{"d_model": 160, "n_head": 5, "n_kv_head": 5, "norm_eps": 1e-05, "attn_scale": 0.177, "init": "normal", "init_std_up": 0.0395, "init_std_down": 0.00805, "beta1": 0.95, "beta2": 0.95, "lr_head": 0.007, "schedule": "wsd", "seq_len": 512}
Each number is 50 + 15 x the weight over its row's rms, rounded and kept within 0 to 99. Layers, rows and columns count from 0. The size before them is the row's rms in percent of the matrix's.

# layer 7 MLP up, 640x160, rms 0.137, rows 39-82, columns 0-79
101:58 49 41 48 67 22 47 47 34 37 43 55 76 29 78 63 51 52 48 54 39 42 65 59 47 61 41 64 51 40 46 42 29 68 48 62 62 36 56 34 42 44 29 16 54 39 48 53 45 59 44 39 31 89 53 29 28 35 58 23 55 89 43 45 37 57 62 63 58 16 29 68 64 53 67 63 55 47 18 43
105:66 64 47 57 34 55 53 60 32 51 62 63 45 43 44 43 37 65 55 45 37 52 49 43 67 49 36 52 42 52 37 37 44 63 41 65 41 86 47 76 40 54 59 65 31 26 71 44 52 67 53 47 50 47 58 46 30 35 44 43 58 36 44 57 56 45 86 45 59 44 74 36 92 57 52 26 43 41 31 46
098:69 58 58 76 26 28 56 77 65 23 26 76 53 38 70 70 49 62 36 40 66 57 28 48 48 37 40 82 34 37 57 15 42 39 38 85 54 41 40 43 46 67 26 51 56 25 44 71 50 39 53 45 41 44 47 42 60 55 65 83 49 46 53 37 41 52 64 45 62 38 42 45 47 60 66 51 50 44 61 32
099:33 57 46 51 46 36 16 40 65 44 55 39 50 64 32 50 27 34 31 57 49 57 56 55 14 53 54 65 45 49 53 38 50 19 13 47 57 50 63 34 35 61 63 42 81 45 42 44 40 33 46 56 21 49 33 55 38 31 65 39 34 60 29 48 85 53 71 59 41 63 32 35 36 49 60 25 32 53 44 71
098:23 48 45 69 16 36 45 41 52 51 41 53 36 49 64 43 64 68 40 51 37 66 52 50 52 54 32 46 56 65 65 56 69 64 54 63 50 35 74 39 32 71 75 36 75 36 64 62 57 52 78 48 52 69 53 46 70 63 69 24 65 66 58 26 47 35 66 60 58 45 55 53 64 26 32 52 46 43 54 57
097:45 71 49 41 63 45 51 46 56 35 25 48 82 22 69 49 64 55 70 47 62 35 27 57 48 42 32 46 76 78 46 47 38 41 48 45 60 70 31 62 51 68 37 73 46 48 33 51 53 47 33 59 54 49 46 46 53 21 50 41 39 54 59 59 67 66 72 54 24 39 56 99 52 51 42 30 48 41 66 25
099:31 31 53 19 49 27 18 56 52 51 22 53 43 71 32 63 58 63 43 55 62 50 50 28 52 44 29 38 73 42 42 47 32 18 56 66 66 56 42 60 68 64 45 42 89 56 67 49 24 51 33 56 60 68 50 55 65 64 68 53 37 76 70 75 63 34 12 51 48 71 56 32 46 46 42 54 44 45 52 58
097:45 32 49 48 54 75 62 52 50 75 36 56 47 50 64 36 67 60 64 70 38 75 48 29 25 78 77 35 53 58 81 50 47 27 48 66 42 62 53 52 30 16 46 37 69 67 52 38 62 57 65 83 51 40 47 62 82 95 28 47 69 37 55 54 60 86 15 57 61 38 43 45 53 43 37 38 23 46 59 48
105:68 40 60 69 36 46 58 42 45 47 55 40 53 67 50 54 24 47 76 54 69 38 54 47 58 59 47 35 46 59 48 79 52 42 36 82 67 54 52 66 36 63 78 41 73 42 33 53 39 70 31 32 71 29 44 23 56 30 64 56 76 43 52 52 49 46 56 68 56 33 58 40 50 44 60 38 51 73 48 56
099:46 36 31 48 47 42 38 46 47 63 53 55 66 70 27 75 49 53 63 62 90 33 44 69 45 70 57 36 50 52 25 48 61 70 40 15 34 79 40 34 19 58 18 41 59 37 37 55 30 61 55 94 44 52 58 64 33 44 52 54 50 24 39 45 76 40 55 37 35 61 30 62 22 63 62 50 51 51 51 63
109:49 48 27 61 56 64 43 53 33 42 39 41 56 64 44 55 70 71 56 46 44 65 43 31 48 42 52 43 50 46 55 60 39 50 66 36 86 71 49 45 48 43 70 71 48 44 72 45 11 40 84 52 46 54 57 48 66 25 46 67 34 56 61 50 44 56 17 43 40 61 44 45 63 74 63 63 27 38 67 72
100:40 25 35 26 61 63 76 62 48 33 44 57 68 52 52 62 63 50 53 35 53 66 51 67 41 54 50 55 67 28 60 52 49 44 21 51 72 52 49 43 61 66 18 20 30 34 40 47 72 41 62 68 54 46 66 59 53 63 47 30 36 63 44 61 58 67 56 28 56 38 77 78 58 69 35 49 55 44 59 61
103:33 31 40 28 72 39 54 44 44 45 47 56 40 55 73 68 34 50 45 40 36 46 31 24 49 37 19 38 63 73 55 44 61 48 51 58 44 61 29 83 43 53 38 46 53 18 46 70 43 51 54 75 42 83 59 64 63 45 14 50 54 66 45 44 51 40 47 63 53 39 52 60 27 67 35 42 35 48 67 67
100:51 20 71 65 51 59 41 56 51 49 54 79 60 55 46 22 37 41 64 58 45 66 67 61 64 35 21 46 29 33 51 66 21 53 29 29 40 68 52 68 37 59 40 44 49 46 48 41 82 65 58 56 67 48 42 64 55 56 47 22 79 48 52 50 62 53 26 51 49 47 49 76 15 29 57 34 41 46 65 33
107:76 48 55 44 52 48 69 46 52 44 46 47 53 51 26 41 40 79 48 49 47 24 80 28 54 72 70 47 79 39 64 25 43 51 51 52 67 52 51 40 63 65 47 61 79 55 45 37 45 41 52 46 48 39 39 34 78 48 43 69 47 27 53 41 90 69 62 49 56 30 45 64 61 58 47 48 51 54 49 40
097:44 36 47 38 51 70 24 53 40 50 61 61 62 53 57 38 59 69 32 58 88 60 39 47 41 54 69 55 55 38 34 41 30 81 39 01 56 69 41 50 74 67 46 15 57 25 51 82 44 56 23 48 47 65 54 36 63 55 33 39 26 58 55 72 57 32 71 35 48 44 43 26 56 45 39 54 46 70 48 49
099:37 49 50 50 48 89 66 47 60 50 56 40 56 37 53 73 55 64 56 17 42 44 45 64 89 55 50 78 45 72 65 46 67 20 57 66 43 40 37 29 56 30 51 66 50 49 56 52 49 47 42 59 42 39 34 45 57 67 51 50 45 30 45 71 56 34 22 42 50 09 52 38 11 63 68 74 39 66 45 73
091:30 34 46 47 00 42 55 56 41 15 63 35 54 63 36 52 39 39 45 24 56 67 38 81 51 44 20 65 72 21 53 60 49 47 74 70 57 55 53 60 56 30 41 65 67 45 56 44 54 59 36 23 41 44 57 41 48 41 34 85 41 56 83 68 37 41 61 26 47 38 56 18 29 21 24 37 48 58 38 48
099:47 67 61 64 45 47 63 41 28 40 71 34 51 53 49 49 64 48 71 58 60 38 31 13 25 69 65 52 63 67 55 56 48 33 60 72 59 65 08 52 45 42 80 53 50 47 49 63 55 53 59 68 61 20 57 68 60 41 43 49 39 51 39 45 61 31 27 91 70 61 64 36 74 34 49 45 31 32 65 55
101:58 53 56 43 58 54 47 71 69 42 35 85 76 60 39 75 60 50 61 44 67 57 38 38 48 40 33 53 66 50 55 46 56 60 57 81 41 53 57 62 36 66 67 45 78 46 42 49 56 56 44 48 41 44 52 44 92 65 54 50 74 54 40 53 61 69 62 79 46 29 30 55 83 30 60 45 42 58 56 33
106:27 40 58 58 69 53 75 55 51 44 45 42 45 64 58 60 50 52 70 43 42 50 41 47 61 46 57 58 63 50 59 37 60 50 48 30 57 38 26 57 36 64 52 32 58 71 42 53 44 52 42 55 47 62 12 57 59 28 50 41 70 70 58 96 60 48 67 12 60 53 66 54 32 49 73 50 32 60 48 70
102:56 42 62 22 58 68 64 25 37 61 46 43 43 52 25 76 31 39 80 60 52 63 35 80 53 55 51 54 15 53 35 32 38 14 38 30 58 25 29 25 79 42 64 51 58 54 41 45 48 66 61 41 68 29 35 28 45 56 31 73 25 44 43 54 55 32 45 52 59 64 35 25 45 61 60 47 74 42 78 31
099:55 75 65 59 82 59 57 49 40 31 58 48 55 11 51 00 46 52 27 42 73 37 41 56 26 61 38 37 66 53 39 44 44 64 53 47 80 57 71 40 55 55 39 42 33 41 32 35 78 66 44 43 65 78 63 43 46 80 70 39 74 71 77 51 65 78 66 60 54 30 19 51 82 64 68 45 32 39 63 61
096:35 52 47 48 50 33 47 63 59 51 34 62 46 54 50 58 62 65 74 65 47 45 77 79 88 38 48 27 41 69 48 59 46 56 03 59 35 30 51 47 63 07 41 63 54 54 46 48 48 49 34 57 51 48 48 36 72 66 65 45 27 33 60 41 52 39 50 42 69 65 65 29 63 50 71 59 37 65 52 80
099:54 49 36 52 51 36 58 35 46 25 37 35 49 42 73 50 43 34 53 38 43 55 66 51 69 27 77 53 45 12 56 63 77 48 63 27 48 68 43 58 57 66 38 49 48 62 49 32 59 71 41 36 34 67 65 27 66 49 43 28 42 27 37 58 54 39 32 45 49 39 35 75 41 47 28 21 50 59 49 10
106:62 21 66 34 41 55 44 35 32 54 48 63 64 53 47 09 45 63 56 52 69 38 49 37 53 71 55 59 54 89 49 63 31 37 37 50 50 34 50 53 62 61 78 69 76 32 49 35 64 93 39 25 43 57 47 35 67 45 68 36 41 42 59 32 48 82 57 38 38 73 46 41 61 70 52 52 53 41 66 49
103:34 61 54 51 77 55 21 73 53 29 62 56 30 51 29 59 68 57 39 40 58 49 44 47 55 57 57 33 58 55 48 63 46 78 32 47 54 73 42 42 54 81 58 34 76 40 29 50 72 58 55 35 50 73 46 40 77 64 60 29 75 52 45 79 44 58 67 41 37 41 74 59 60 38 45 64 38 73 44 54
107:29 25 42 35 63 58 40 55 41 70 41 46 52 40 41 79 59 48 70 47 28 32 63 55 52 45 85 79 47 41 62 56 64 54 56 59 62 60 25 60 55 41 50 43 40 63 55 63 40 54 38 34 49 37 54 36 53 43 54 52 19 44 28 42 49 45 58 39 56 42 34 11 32 49 46 55 36 41 53 31
099:33 74 51 50 59 41 29 59 35 32 79 63 52 33 67 62 51 22 53 54 29 55 34 55 36 54 69 53 28 62 77 52 68 53 52 35 61 57 43 40 38 46 37 70 52 60 65 33 57 31 77 42 42 24 60 45 78 68 30 38 44 82 39 50 45 51 29 72 43 52 62 42 50 15 44 34 56 60 79 47
105:48 74 46 37 48 58 62 14 59 49 46 29 68 45 35 38 35 50 51 37 41 73 83 62 47 33 41 46 59 58 48 39 42 40 60 63 33 35 69 25 51 52 56 54 44 69 88 49 40 56 64 28 47 72 44 61 61 40 54 62 48 65 84 38 58 52 52 36 54 58 54 51 20 42 39 30 38 33 31 68
099:19 75 43 51 39 72 62 62 60 25 48 39 29 44 33 38 62 60 41 43 42 17 51 34 36 60 47 52 32 30 71 35 40 60 63 35 48 49 57 45 27 41 51 58 62 36 77 59 61 81 61 43 51 31 40 43 46 46 76 44 54 47 79 63 53 65 56 68 49 48 61 30 50 23 67 51 39 54 65 51
109:34 52 55 39 33 51 52 58 74 40 51 18 61 75 43 58 53 71 55 49 44 56 69 36 58 76 36 28 17 48 41 53 45 88 32 67 38 68 66 30 41 58 33 29 69 55 51 34 56 39 64 65 38 65 52 46 51 59 42 46 51 69 48 49 45 68 49 54 27 55 51 61 46 40 52 62 27 36 54 57
107:34 53 36 20 35 52 24 50 66 63 46 42 44 58 36 53 72 51 41 48 43 52 65 47 41 57 31 55 59 44 42 22 48 43 76 27 38 69 33 43 40 64 34 35 75 51 76 55 50 52 45 59 45 55 43 46 68 12 30 46 67 56 55 55 51 18 65 60 66 42 26 52 43 41 41 91 59 44 50 58
103:56 18 52 41 37 50 44 56 51 54 58 48 55 59 51 48 47 55 78 66 67 75 22 79 56 60 39 80 65 62 46 64 60 54 55 59 62 28 23 35 51 33 35 47 68 34 62 51 63 50 24 56 37 29 66 73 46 63 43 84 55 46 57 29 59 52 58 46 61 48 40 46 54 39 51 41 75 70 43 63
094:70 83 36 29 66 14 38 48 28 57 57 23 81 70 40 49 33 32 59 60 49 49 78 42 38 39 75 39 38 70 91 61 59 30 62 34 29 54 62 38 34 24 45 55 36 40 58 08 43 42 44 57 56 47 31 43 70 69 50 68 37 71 43 46 30 29 51 47 30 42 49 38 40 25 44 51 40 39 63 37
112:48 51 55 44 62 50 59 61 40 66 15 56 35 27 25 51 35 65 58 64 11 71 28 55 45 61 60 60 52 55 33 60 15 38 52 65 52 48 59 42 42 59 48 45 64 61 61 62 57 51 65 67 33 35 34 41 55 44 72 66 67 53 60 72 62 59 57 23 47 59 61 23 77 66 52 24 33 68 36 38
095:56 44 49 69 34 68 62 68 51 64 35 51 51 42 55 29 69 22 51 27 70 32 60 69 75 59 84 60 55 48 39 39 44 54 47 58 45 28 09 40 48 29 60 43 56 42 45 53 54 52 72 47 58 47 25 50 70 31 23 59 50 71 27 56 35 36 81 45 59 66 45 31 40 44 25 52 80 59 47 35
101:72 68 63 46 30 22 63 46 44 62 63 10 59 46 46 31 37 46 60 50 27 18 41 71 91 77 48 61 12 51 59 62 56 49 39 62 61 35 57 35 64 65 37 57 35 37 26 27 88 57 67 53 49 27 52 22 52 94 33 33 70 50 46 54 36 39 64 43 54 45 43 54 45 53 49 32 55 60 69 39
102:50 57 33 44 37 43 28 62 35 40 66 60 43 54 44 44 37 50 56 55 32 53 42 55 55 84 43 38 34 40 35 46 47 52 29 62 33 69 42 53 39 67 55 63 58 42 56 52 24 37 36 54 35 67 37 43 52 54 68 73 66 62 33 60 50 57 47 59 61 37 44 34 47 51 58 56 40 26 49 61
092:35 46 63 56 63 58 50 53 44 40 32 86 26 39 49 33 60 47 54 39 28 39 40 43 45 47 49 52 41 44 62 58 34 58 54 33 70 39 63 36 59 52 54 39 50 57 54 50 82 42 39 72 62 57 77 52 32 57 45 49 53 29 45 29 31 65 51 62 48 37 23 54 29 40 76 63 61 35 82 23
102:41 51 35 47 53 47 63 61 64 66 27 70 48 56 50 51 55 46 77 74 57 75 33 76 61 27 73 68 67 56 44 55 70 25 42 83 46 43 57 35 41 36 52 14 12 36 54 48 38 50 25 54 38 81 49 41 56 79 46 68 56 46 31 42 59 50 42 63 34 71 25 72 57 32 59 33 77 73 47 63
092:47 58 55 45 44 76 49 55 62 57 36 52 31 40 58 56 32 41 57 48 60 65 58 61 43 54 41 52 45 50 61 16 37 41 38 51 32 61 38 63 61 39 19 72 55 49 56 45 44 69 50 19 45 54 56 16 56 45 69 50 25 81 53 56 37 33 40 34 31 30 49 60 26 60 35 46 41 75 67 77
096:45 13 34 73 61 49 38 39 37 36 53 64 23 78 62 51 59 49 60 52 62 57 83 36 69 45 40 74 55 73 43 51 25 38 62 42 64 26 25 57 32 33 45 53 38 44 39 64 44 50 61 36 51 31 58 15 61 86 64 57 32 37 40 46 42 39 65 59 49 55 49 26 62 35 32 50 42 44 48 52
088:36 57 65 34 48 57 59 53 62 06 52 63 64 86 38 63 77 53 73 46 57 51 45 38 63 56 33 32 76 50 43 63 54 54 63 60 69 51 39 45 29 76 42 23 64 52 58 47 43 34 62 41 61 41 54 48 53 57 65 42 27 67 33 58 33 40 72 63 44 55 73 31 44 66 32 26 63 68 43 46
# layer 7 MLP down (transposed), 640x160, rms 0.146, rows 39-82, columns 0-79
096:67 67 44 40 57 55 47 75 29 32 41 79 57 68 56 48 60 43 63 61 49 45 20 53 48 48 56 48 75 48 33 57 77 57 78 73 49 66 55 39 49 51 69 79 81 31 57 31 61 54 36 13 48 64 57 51 49 39 73 45 52 33 64 50 45 31 14 53 53 49 24 58 33 63 42 45 47 33 46 52
111:58 46 46 45 28 67 22 46 19 69 43 80 49 46 42 52 56 57 63 50 51 22 69 23 63 72 24 40 59 70 47 45 45 56 29 61 40 62 52 48 44 50 56 59 47 49 35 56 30 59 43 26 57 23 75 42 59 33 80 69 64 16 66 47 36 22 42 82 28 53 61 42 61 61 42 41 46 49 37 53
111:68 53 51 70 45 56 48 58 79 55 39 60 51 27 67 85 52 64 28 25 16 29 66 60 57 35 52 75 27 46 47 60 61 51 55 46 47 38 65 58 52 68 62 43 55 21 28 60 41 11 41 63 51 50 41 68 55 62 59 56 34 41 36 63 54 52 54 47 78 33 32 39 46 23 89 61 65 52 50 20
095:85 42 68 62 48 49 72 33 46 49 28 32 52 75 35 42 15 50 48 42 62 57 53 41 38 37 51 48 65 74 40 71 73 53 51 37 67 35 35 57 63 36 51 54 44 61 42 92 79 53 63 59 58 67 27 69 54 66 52 28 72 44 46 34 47 30 74 65 58 55 23 44 77 56 67 62 44 56 63 53
102:53 24 32 22 51 41 46 62 66 46 28 45 43 21 26 56 53 39 56 43 19 53 40 44 37 50 52 48 45 32 47 64 68 34 51 62 68 74 24 40 54 44 44 38 35 34 45 46 42 57 41 66 33 65 39 38 43 77 41 66 62 63 39 59 34 14 64 64 68 40 48 43 66 73 29 40 40 64 57 38
097:82 32 44 37 29 44 18 42 64 56 63 42 29 56 69 59 57 43 44 43 51 49 50 50 45 81 48 46 57 57 63 48 35 87 75 82 33 49 39 35 59 36 56 71 30 34 36 61 48 29 62 46 41 69 50 41 56 36 49 48 82 44 44 53 48 63 00 38 85 53 44 43 59 40 49 51 41 72 51 62
089:59 53 59 57 36 59 65 59 56 49 69 49 47 56 66 35 63 48 30 60 60 55 61 67 44 29 71 60 40 34 60 60 87 39 78 49 14 48 71 51 50 40 40 55 74 75 49 00 34 36 49 40 44 60 59 63 32 35 31 28 60 29 54 52 25 28 89 56 60 39 78 45 77 51 33 67 59 59 58 54
099:40 17 48 46 82 24 72 44 59 62 63 60 31 81 30 59 44 53 61 51 49 13 68 54 39 76 67 12 50 49 55 48 39 36 62 39 54 45 44 55 40 20 54 48 42 29 51 60 56 46 79 68 56 25 44 67 37 49 36 51 49 35 34 54 37 65 22 58 40 66 33 51 66 47 51 52 43 55 42 50
099:51 61 42 59 53 56 26 52 59 69 84 43 52 19 63 47 59 76 42 43 34 64 35 57 62 68 60 32 67 53 38 55 59 40 43 53 76 56 37 57 57 58 51 42 56 60 68 37 55 46 54 72 39 52 37 43 64 76 48 44 44 48 42 34 41 46 28 56 46 49 16 33 92 38 46 41 51 72 82 55
098:42 57 36 35 33 43 58 49 55 50 67 59 44 40 55 49 69 90 47 63 71 65 53 71 51 84 39 39 73 45 32 32 44 55 47 64 29 48 41 78 26 56 51 24 51 46 30 42 42 46 42 74 26 36 50 59 43 41 52 43 44 68 44 68 43 43 49 35 49 58 62 58 41 67 62 67 43 29 43 50
102:49 75 18 50 39 42 51 23 43 52 40 42 52 57 52 53 67 32 81 51 62 55 29 48 53 60 40 34 48 74 40 74 72 45 66 32 46 50 19 29 57 61 63 56 35 56 38 44 32 48 82 37 60 58 81 44 48 62 36 37 55 61 40 36 47 15 52 40 44 52 61 48 37 49 49 34 60 65 49 66
102:27 34 39 56 55 45 66 37 45 55 63 60 51 19 45 39 47 24 46 72 40 66 49 48 35 47 67 43 66 58 48 22 58 60 48 16 26 40 55 49 53 47 75 89 79 68 79 61 42 55 59 53 82 37 55 48 51 41 47 81 41 36 33 39 70 60 61 71 31 20 35 32 36 57 64 57 29 60 42 37
103:56 29 41 33 69 49 34 40 47 32 59 39 78 50 58 55 61 45 60 29 20 40 59 61 36 13 39 54 46 75 25 50 68 43 58 35 74 64 31 44 45 52 52 65 63 51 57 86 41 40 62 72 30 26 49 59 65 88 27 64 60 55 61 22 55 28 60 63 52 39 54 51 31 58 68 63 54 65 46 22
100:40 38 50 54 61 74 49 31 47 34 49 85 51 61 60 33 38 45 22 24 68 35 17 49 49 48 45 25 31 34 66 39 53 36 42 67 25 55 75 27 42 46 50 24 32 38 33 22 61 51 36 60 43 63 42 66 58 50 56 73 52 55 86 28 55 46 43 47 28 34 42 40 75 33 28 46 57 37 67 38
097:33 71 60 67 23 39 70 51 38 63 60 81 52 35 58 51 43 40 47 38 41 70 48 91 35 34 51 46 47 62 36 82 52 31 39 47 60 23 67 57 68 49 41 42 88 37 76 52 44 49 75 75 53 53 56 41 62 52 35 20 17 37 55 66 34 23 52 42 48 49 53 34 63 48 68 45 48 57 53 46
092:71 37 40 43 45 16 57 41 49 51 25 58 34 26 37 53 30 46 61 57 12 40 38 56 53 83 21 56 36 42 54 43 51 43 48 59 74 16 58 61 13 43 59 43 66 34 46 33 50 32 33 51 48 42 43 46 34 29 45 36 64 57 90 34 52 53 57 46 35 53 60 69 23 56 67 53 34 43 24 63
097:58 37 42 44 61 47 62 68 28 73 59 51 67 73 72 72 27 73 59 31 47 47 26 46 64 14 51 45 43 59 89 68 33 49 37 55 49 44 69 52 41 47 68 45 23 66 28 81 33 27 76 18 71 40 46 50 58 14 47 53 66 60 56 43 47 45 32 28 49 67 42 27 76 49 14 49 68 56 63 54
085:61 60 64 67 80 39 48 48 14 74 41 38 53 34 39 64 49 50 58 55 69 44 44 49 39 45 81 61 45 55 39 45 32 64 43 07 55 60 72 75 32 47 77 39 19 50 51 61 40 57 75 51 48 42 68 48 29 44 36 50 42 33 70 07 35 49 49 37 30 66 42 59 61 64 67 29 47 40 51 83
109:55 34 54 58 22 51 45 68 39 17 33 44 56 70 63 62 69 61 62 58 82 58 65 34 42 14 38 71 43 54 79 53 34 51 44 52 52 59 24 53 49 20 49 58 62 42 67 54 35 30 54 40 58 52 44 63 62 16 48 61 24 10 46 18 39 79 43 58 47 45 16 45 61 49 54 74 64 46 64 50
096:37 53 74 31 55 41 69 58 49 64 28 42 63 29 40 56 44 43 46 61 64 43 71 71 28 48 24 61 30 52 47 88 72 49 56 75 38 78 47 79 45 63 62 53 49 41 51 48 57 55 15 50 41 62 31 31 63 65 23 63 25 48 41 58 54 54 41 69 83 42 49 48 51 50 65 36 53 48 61 49
115:35 52 49 68 60 54 57 82 37 67 68 41 50 66 64 37 37 32 66 34 64 60 28 28 40 31 53 56 67 15 68 63 57 30 45 40 78 55 53 68 42 76 54 56 37 73 59 59 84 51 45 48 38 19 04 46 43 55 68 57 63 51 56 44 41 80 59 12 65 51 30 13 44 49 71 41 50 54 57 51
105:45 66 49 35 50 71 60 16 19 60 56 48 99 32 50 56 45 28 48 29 20 70 40 54 34 46 69 34 39 64 27 34 50 41 68 68 45 36 60 37 50 41 39 59 25 53 35 59 51 59 62 64 46 44 57 55 56 32 36 42 24 72 62 55 47 46 44 58 56 15 38 67 45 85 26 32 58 46 35 63
102:54 55 40 79 48 44 79 57 63 18 34 47 45 47 45 41 72 60 48 33 33 31 44 50 76 58 47 71 55 17 66 29 55 61 51 55 46 37 59 66 28 40 53 72 47 29 46 30 45 29 44 38 57 31 28 52 72 30 34 75 13 21 41 63 70 46 67 50 51 61 75 62 28 52 34 45 43 65 53 63
092:58 52 54 45 29 24 62 66 57 52 51 53 27 53 50 53 77 40 54 54 43 24 53 49 59 71 42 63 43 45 50 63 29 70 41 40 60 61 74 61 46 40 59 80 78 55 53 35 49 37 44 33 60 41 49 72 36 46 38 52 57 51 62 51 39 62 61 55 51 45 52 64 52 44 48 58 64 48 78 46
100:70 51 51 53 53 51 36 47 67 52 45 45 61 94 59 36 45 67 46 60 28 37 82 53 35 61 49 48 60 65 63 13 44 56 26 38 53 43 39 59 69 61 49 79 44 56 69 52 48 27 37 51 66 35 61 61 41 36 67 34 57 55 22 50 48 64 38 53 50 55 73 60 40 21 71 51 16 45 61 55
101:56 20 53 50 19 43 48 35 37 57 38 66 60 33 57 61 31 51 46 75 56 51 19 56 72 54 43 54 56 60 26 54 56 37 24 50 53 45 53 62 41 20 54 38 56 34 56 51 28 44 79 38 75 55 64 62 68 30 51 49 54 35 60 71 31 63 45 46 66 66 67 44 53 33 52 79 32 47 44 38
089:66 50 36 27 72 56 70 43 69 28 29 62 69 32 57 31 28 44 65 47 52 58 65 35 55 69 44 56 46 61 39 58 56 35 47 62 51 43 39 55 31 13 53 41 99 67 51 25 42 37 44 59 30 60 41 39 56 63 53 29 15 28 23 10 32 59 27 53 40 56 45 53 56 66 37 64 52 59 17 38
097:40 47 50 51 62 79 46 36 69 68 59 63 41 46 41 51 59 46 65 51 64 50 50 30 56 78 37 67 54 22 48 64 63 51 60 70 65 68 19 77 26 47 47 49 61 75 62 68 36 55 35 38 42 64 05 52 35 45 64 32 42 18 65 50 53 49 62 34 44 56 49 26 53 71 53 72 48 32 51 40
094:68 66 30 49 34 52 73 60 77 51 35 62 44 59 34 27 44 55 43 36 67 31 59 42 51 60 47 76 77 72 50 44 47 44 54 50 03 42 61 67 35 42 39 43 50 57 58 59 52 78 71 59 46 63 61 33 44 81 57 46 38 55 53 70 54 47 80 28 39 45 43 53 58 36 58 49 26 76 75 47
097:90 45 50 64 50 56 51 57 62 39 66 50 47 49 37 53 79 65 50 54 57 51 34 26 38 47 56 45 74 54 68 65 21 52 64 48 65 64 35 59 37 53 30 79 43 71 37 48 44 29 56 40 63 64 55 65 39 32 41 39 63 35 34 45 25 54 82 59 70 47 55 60 57 35 38 42 41 58 78 56
104:48 65 49 33 49 27 42 40 30 35 47 80 50 58 56 64 21 79 33 47 30 49 39 30 45 57 53 53 60 38 22 40 45 34 65 66 59 77 40 34 45 59 43 47 26 40 70 43 67 58 66 55 48 57 45 38 65 38 77 38 37 72 48 62 61 63 42 40 51 33 45 62 68 31 32 41 40 47 50 32
097:67 63 47 39 63 57 54 52 77 58 50 58 55 45 56 57 45 31 26 38 27 53 36 45 73 68 49 32 33 41 31 39 50 43 36 47 37 67 61 71 53 70 71 25 56 18 65 43 67 49 38 48 31 41 39 25 54 55 62 69 46 76 46 38 40 26 24 47 40 37 23 52 54 61 44 35 34 77 52 70
096:80 53 46 19 36 43 76 55 55 49 38 50 44 60 56 58 70 53 50 31 73 39 59 62 66 69 77 42 43 41 49 46 52 38 68 68 30 09 50 51 60 49 36 68 32 50 47 48 51 52 51 50 40 25 70 63 57 41 77 57 47 57 71 30 76 39 58 59 43 56 62 58 70 78 42 59 52 51 43 57
098:74 34 44 50 91 38 47 55 13 51 59 37 34 50 85 58 16 46 43 47 51 43 73 62 38 64 39 60 25 49 60 75 65 54 65 40 59 62 74 36 57 78 50 85 55 43 30 24 63 45 55 37 42 57 37 46 53 38 65 35 29 28 58 56 64 56 53 46 26 46 69 38 69 56 46 66 48 36 47 36
096:41 63 31 69 49 62 61 46 54 38 37 57 07 54 59 64 51 46 62 48 45 65 29 34 55 25 27 53 67 39 42 49 32 78 46 50 73 56 57 59 11 68 44 36 52 50 53 39 73 43 56 47 29 49 70 33 51 55 59 48 44 34 52 58 56 54 48 83 61 61 81 68 56 75 62 39 44 63 58 36
120:53 45 57 83 57 43 73 41 49 49 25 36 68 70 38 47 29 20 56 55 20 61 57 86 32 69 52 48 52 53 24 37 29 63 59 34 40 49 64 27 54 51 61 59 60 56 83 40 39 48 54 46 60 60 54 34 58 59 46 60 48 64 37 69 62 82 48 60 32 61 47 56 65 73 50 68 36 28 22 24
101:74 12 37 59 44 39 42 44 58 38 58 43 44 65 62 43 45 43 43 53 64 33 50 45 47 51 90 42 45 28 63 66 57 42 46 37 33 47 30 45 37 62 43 54 75 64 72 50 54 54 56 47 34 42 39 40 58 63 55 54 86 42 22 55 72 44 64 47 12 58 77 71 37 57 44 52 43 39 35 37
098:67 72 58 52 57 94 28 17 52 42 63 28 44 46 70 53 51 23 51 60 35 30 74 45 25 49 42 37 38 49 61 58 56 70 70 32 53 40 33 54 52 25 58 74 52 50 55 42 77 30 51 55 52 53 50 34 61 49 66 57 46 59 46 26 84 13 53 50 62 66 50 45 45 39 39 78 51 51 22 42
104:58 40 41 57 54 38 27 51 32 56 19 43 85 21 40 36 42 44 38 40 68 71 53 66 63 48 34 52 38 61 53 46 50 60 52 63 65 82 46 59 60 51 43 37 44 85 52 53 36 60 42 55 72 53 42 35 36 50 31 57 53 51 36 49 28 49 82 39 26 32 43 84 37 56 44 42 44 45 43 39
094:53 59 24 48 58 54 43 30 36 47 37 53 76 59 65 42 58 31 49 73 52 13 27 55 32 47 35 52 67 52 58 42 84 54 31 58 44 46 38 59 35 52 25 51 45 47 27 27 37 61 54 51 36 64 39 57 47 64 60 65 53 55 94 33 84 38 40 38 58 46 38 64 72 62 28 68 60 58 43 59
103:51 58 44 80 72 46 29 65 38 42 33 63 60 36 73 52 33 41 37 55 58 79 80 37 58 55 39 78 35 70 34 40 41 62 28 83 56 12 40 61 42 09 48 41 47 46 48 76 38 16 43 39 46 85 61 48 53 64 39 58 57 49 67 57 38 64 46 44 48 52 38 44 30 69 41 58 69 58 79 36
099:35 51 55 52 48 53 66 52 57 54 44 52 82 53 56 24 40 46 60 38 51 55 57 28 48 41 59 53 39 29 35 64 61 45 42 43 12 53 53 77 38 36 57 80 19 31 41 64 54 39 59 47 58 13 63 42 56 41 75 33 56 51 34 43 24 33 32 17 45 53 47 61 56 59 44 60 65 66 29 44
102:29 72 64 69 60 33 33 52 51 51 33 55 55 21 54 63 46 41 32 57 68 54 51 80 54 61 62 42 39 44 45 27 44 75 41 40 43 16 58 56 37 66 42 38 53 31 77 41 53 35 51 43 58 36 53 64 38 47 63 45 48 40 28 55 59 60 51 33 57 60 53 34 47 33 35 40 58 38 28 38
085:43 42 51 52 47 39 63 65 55 31 60 33 49 30 39 59 77 59 32 62 63 48 53 39 51 50 44 32 59 49 70 66 44 38 56 22 44 60 58 38 70 43 53 53 46 43 55 59 45 43 52 67 94 51 76 46 44 46 20 75 85 21 60 15 58 55 48 68 43 68 70 49 53 57 72 39 44 35 35 51